{
  "n_layer": 15,
  "d_model": 96,
  "n_head": 4,
  "n_kv_head": 4,
  "head_dim": 32,
  "d_mlp": 256,
  "vocab_size": 1024,
  "activation": "gelu",
  "norm": "rmsnorm",
  "norm_place": "pre",
  "norm_eps": 1e-05,
  "positions": "rope",
  "rope_base": 10000.0,
  "rope_fraction": 1.0,
  "qk_norm": true,
  "attn_scale": 0.177,
  "bias": "none",
  "tie_embeddings": true,
  "parallel_block": false,
  "extras": ["paired heads", "gated attention"],
  "init": "trunc",
  "init_std_qkv": 0.067,
  "init_std_o": 0.0106,
  "init_std_up": 0.067,
  "init_std_down": 0.0075,
  "optimizer": "adamw",
  "lr": 0.00321,
  "lr_mult_up": 0.612,
  "beta1": 0.9,
  "beta2": 0.95,
  "lr_head": 0.00858,
  "warmup_steps": 213,
  "schedule": "wsd",
  "decay_fraction": 1.0,
  "decay_shape": "sqrt",
  "final_lr_fraction": 0.0,
  "batch_tokens": 8192,
  "seq_len": 256,
  "doc_mask": true,
  "z_loss": 0.0001,
  "train_tokens": 98350000,
  "steps": 12006,
  "dataset": "wikipedia_en"
}
Each number is 200 + 40 x the weight over its row's rms, rounded and kept within 0 to 999. Layers, rows and columns count from 0. The size before them is the row's rms in percent of the matrix's.

# layer 2 attention key, 128x96, rms 0.147, rows 38-45, columns 0-95
076,225,238,233,148,136,190,222,176,198,137,185,252,211,187,186,214,166,227,264,201,251,151,214,265,203,198,138,243,180,191,207,151,210,167,169,154,258,244,220,154,225,225,161,158,147,200,210,177,205,184,185,210,209,199,213,163,182,225,282,187,116,249,94,199,213,200,157,219,181,181,190,263,198,221,188,265,176,209,292,176,157,225,108,153,222,269,211,212,240,159,134,256,269,237,214,148
170,240,215,257,221,183,164,261,310,268,212,160,132,163,247,265,193,189,144,209,212,191,244,186,215,138,133,176,195,244,192,199,227,230,212,166,187,220,210,130,224,237,201,157,278,151,191,228,199,138,271,128,186,210,232,193,199,207,209,219,227,222,180,178,139,186,206,245,196,235,150,265,184,204,254,151,242,164,253,212,256,142,202,225,206,195,177,296,212,255,205,189,254,139,173,231,235
093,222,218,208,171,138,217,161,201,224,139,223,206,296,204,246,172,122,194,214,203,170,197,99,244,234,182,158,190,216,159,269,157,242,208,147,204,191,242,216,158,203,303,164,190,187,178,190,206,228,197,201,227,276,219,202,142,210,213,212,211,165,221,111,206,149,219,191,249,138,190,220,208,216,223,264,234,213,175,278,188,151,191,87,199,217,238,156,216,251,190,139,242,167,206,147,237
077,212,247,192,165,199,184,172,209,249,164,146,195,159,220,165,114,128,259,167,165,170,105,273,227,167,242,225,262,191,203,206,195,219,206,181,261,222,198,193,161,181,205,204,179,161,220,168,272,205,219,232,256,208,120,199,199,81,291,177,187,204,221,174,215,244,213,155,207,230,195,220,131,213,261,193,214,156,195,177,114,257,250,224,203,220,169,196,208,172,265,209,237,213,206,263,141
083,264,266,192,229,323,191,147,154,235,211,244,162,230,163,145,164,275,133,200,203,221,261,229,177,225,168,137,228,167,172,164,246,249,203,185,194,261,190,198,146,235,243,167,176,208,270,196,163,210,186,204,240,267,242,230,187,207,243,175,194,217,166,190,208,289,200,166,241,177,184,233,223,187,197,162,195,259,225,214,199,161,241,149,117,231,215,199,220,161,229,219,215,279,158,153,271
088,145,174,169,235,233,180,235,151,270,216,209,137,196,237,252,226,158,249,196,141,239,175,190,230,203,261,242,176,160,187,194,178,133,258,188,203,195,192,208,208,196,176,145,211,174,215,223,64,186,178,225,179,196,144,247,210,287,188,302,162,217,166,148,234,223,235,202,196,151,276,237,173,127,208,156,166,220,143,140,158,190,142,182,220,240,151,204,224,152,218,181,211,235,184,246,190
079,203,165,224,212,229,194,221,142,224,107,183,267,282,215,301,237,212,226,281,255,175,236,190,196,199,215,175,158,257,192,239,192,174,241,238,142,199,240,179,146,192,201,230,249,211,190,167,264,186,228,229,185,211,155,233,177,203,190,248,153,130,223,196,189,249,121,237,188,185,197,103,179,220,132,208,203,162,221,302,220,252,189,109,229,201,205,204,173,202,147,192,255,198,226,182,221
071,261,188,189,267,257,227,225,232,159,221,210,202,147,158,238,277,229,117,253,241,215,171,235,255,215,194,241,216,245,231,146,298,183,154,202,248,224,178,234,220,191,196,207,178,241,249,191,209,158,203,212,129,195,201,124,191,226,242,214,234,222,187,237,237,301,235,163,160,168,121,205,173,222,129,243,219,173,206,150,229,189,202,224,168,189,194,191,100,127,224,193,199,184,214,192,129
# layer 2 attention query, 128x96, rms 0.153, rows 39-45, columns 0-95
099,184,232,271,232,190,174,237,209,218,151,206,106,198,194,237,265,208,192,136,195,266,240,206,236,244,146,153,206,249,180,228,162,257,195,168,162,244,241,171,227,270,248,183,250,142,163,195,250,170,239,188,191,232,180,241,190,224,143,193,157,222,228,130,218,204,164,217,194,228,179,155,197,278,206,219,204,183,216,245,242,117,170,127,201,249,167,221,148,215,202,208,276,136,100,233,194
080,183,241,223,208,282,214,267,250,168,174,195,147,163,172,211,167,206,229,182,119,188,193,257,147,230,188,209,132,163,203,226,231,178,184,232,207,253,214,193,270,242,158,183,222,216,203,230,158,226,235,183,216,141,270,139,181,121,165,147,202,234,155,242,230,235,226,211,160,156,195,249,150,269,156,137,104,174,189,109,230,224,211,257,254,194,251,243,202,186,208,210,163,226,237,180,149
102,238,117,153,155,192,199,218,186,201,242,187,247,187,230,198,265,232,138,162,145,211,267,234,139,208,273,154,179,168,172,173,189,187,209,185,156,174,169,201,207,207,251,217,180,290,164,177,241,186,133,166,213,211,223,235,222,259,206,241,142,150,239,186,157,140,198,239,241,172,224,248,297,284,202,196,162,235,183,178,155,206,177,192,229,156,233,98,180,163,161,263,162,180,164,162,186
097,262,238,184,166,180,247,281,206,208,200,176,245,180,187,128,206,184,266,198,212,224,152,179,173,243,198,233,156,230,171,279,182,219,260,221,177,212,283,173,231,201,215,125,241,291,220,262,171,230,154,250,224,159,172,167,166,211,210,257,252,195,171,170,200,158,162,287,238,188,195,249,244,241,194,180,196,203,236,220,246,221,160,207,221,203,207,171,218,326,186,141,195,229,265,149,213
096,148,262,232,131,172,185,123,211,172,262,108,201,225,174,183,254,220,127,203,236,110,262,186,148,188,141,245,264,249,248,218,216,161,215,228,163,176,261,169,252,199,241,238,226,167,192,201,200,239,257,208,216,143,228,220,211,163,205,219,172,189,222,199,169,205,138,157,152,251,183,165,213,193,196,199,163,178,184,239,252,210,152,259,271,186,311,259,194,205,230,210,192,153,197,206,203
115,243,193,216,260,215,122,230,242,193,182,201,129,207,195,177,145,222,261,166,278,242,215,233,190,145,126,198,238,265,175,224,188,193,199,194,220,225,163,164,172,182,207,122,186,198,203,240,236,251,195,133,172,181,246,151,236,236,249,206,151,230,178,248,286,172,193,155,196,243,143,193,209,177,261,175,149,195,202,193,266,106,148,221,173,179,142,215,255,105,215,220,207,242,187,228,242
104,209,251,242,228,206,158,210,121,220,184,209,247,191,248,184,171,273,222,228,195,202,188,172,227,214,257,152,274,241,202,160,196,206,260,175,172,169,200,211,127,219,217,164,240,165,182,248,164,165,166,265,177,266,157,301,155,182,178,234,197,133,238,170,142,231,188,165,258,141,225,167,191,172,237,238,271,211,201,265,174,196,274,147,184,232,161,90,211,211,147,202,210,171,229,199,215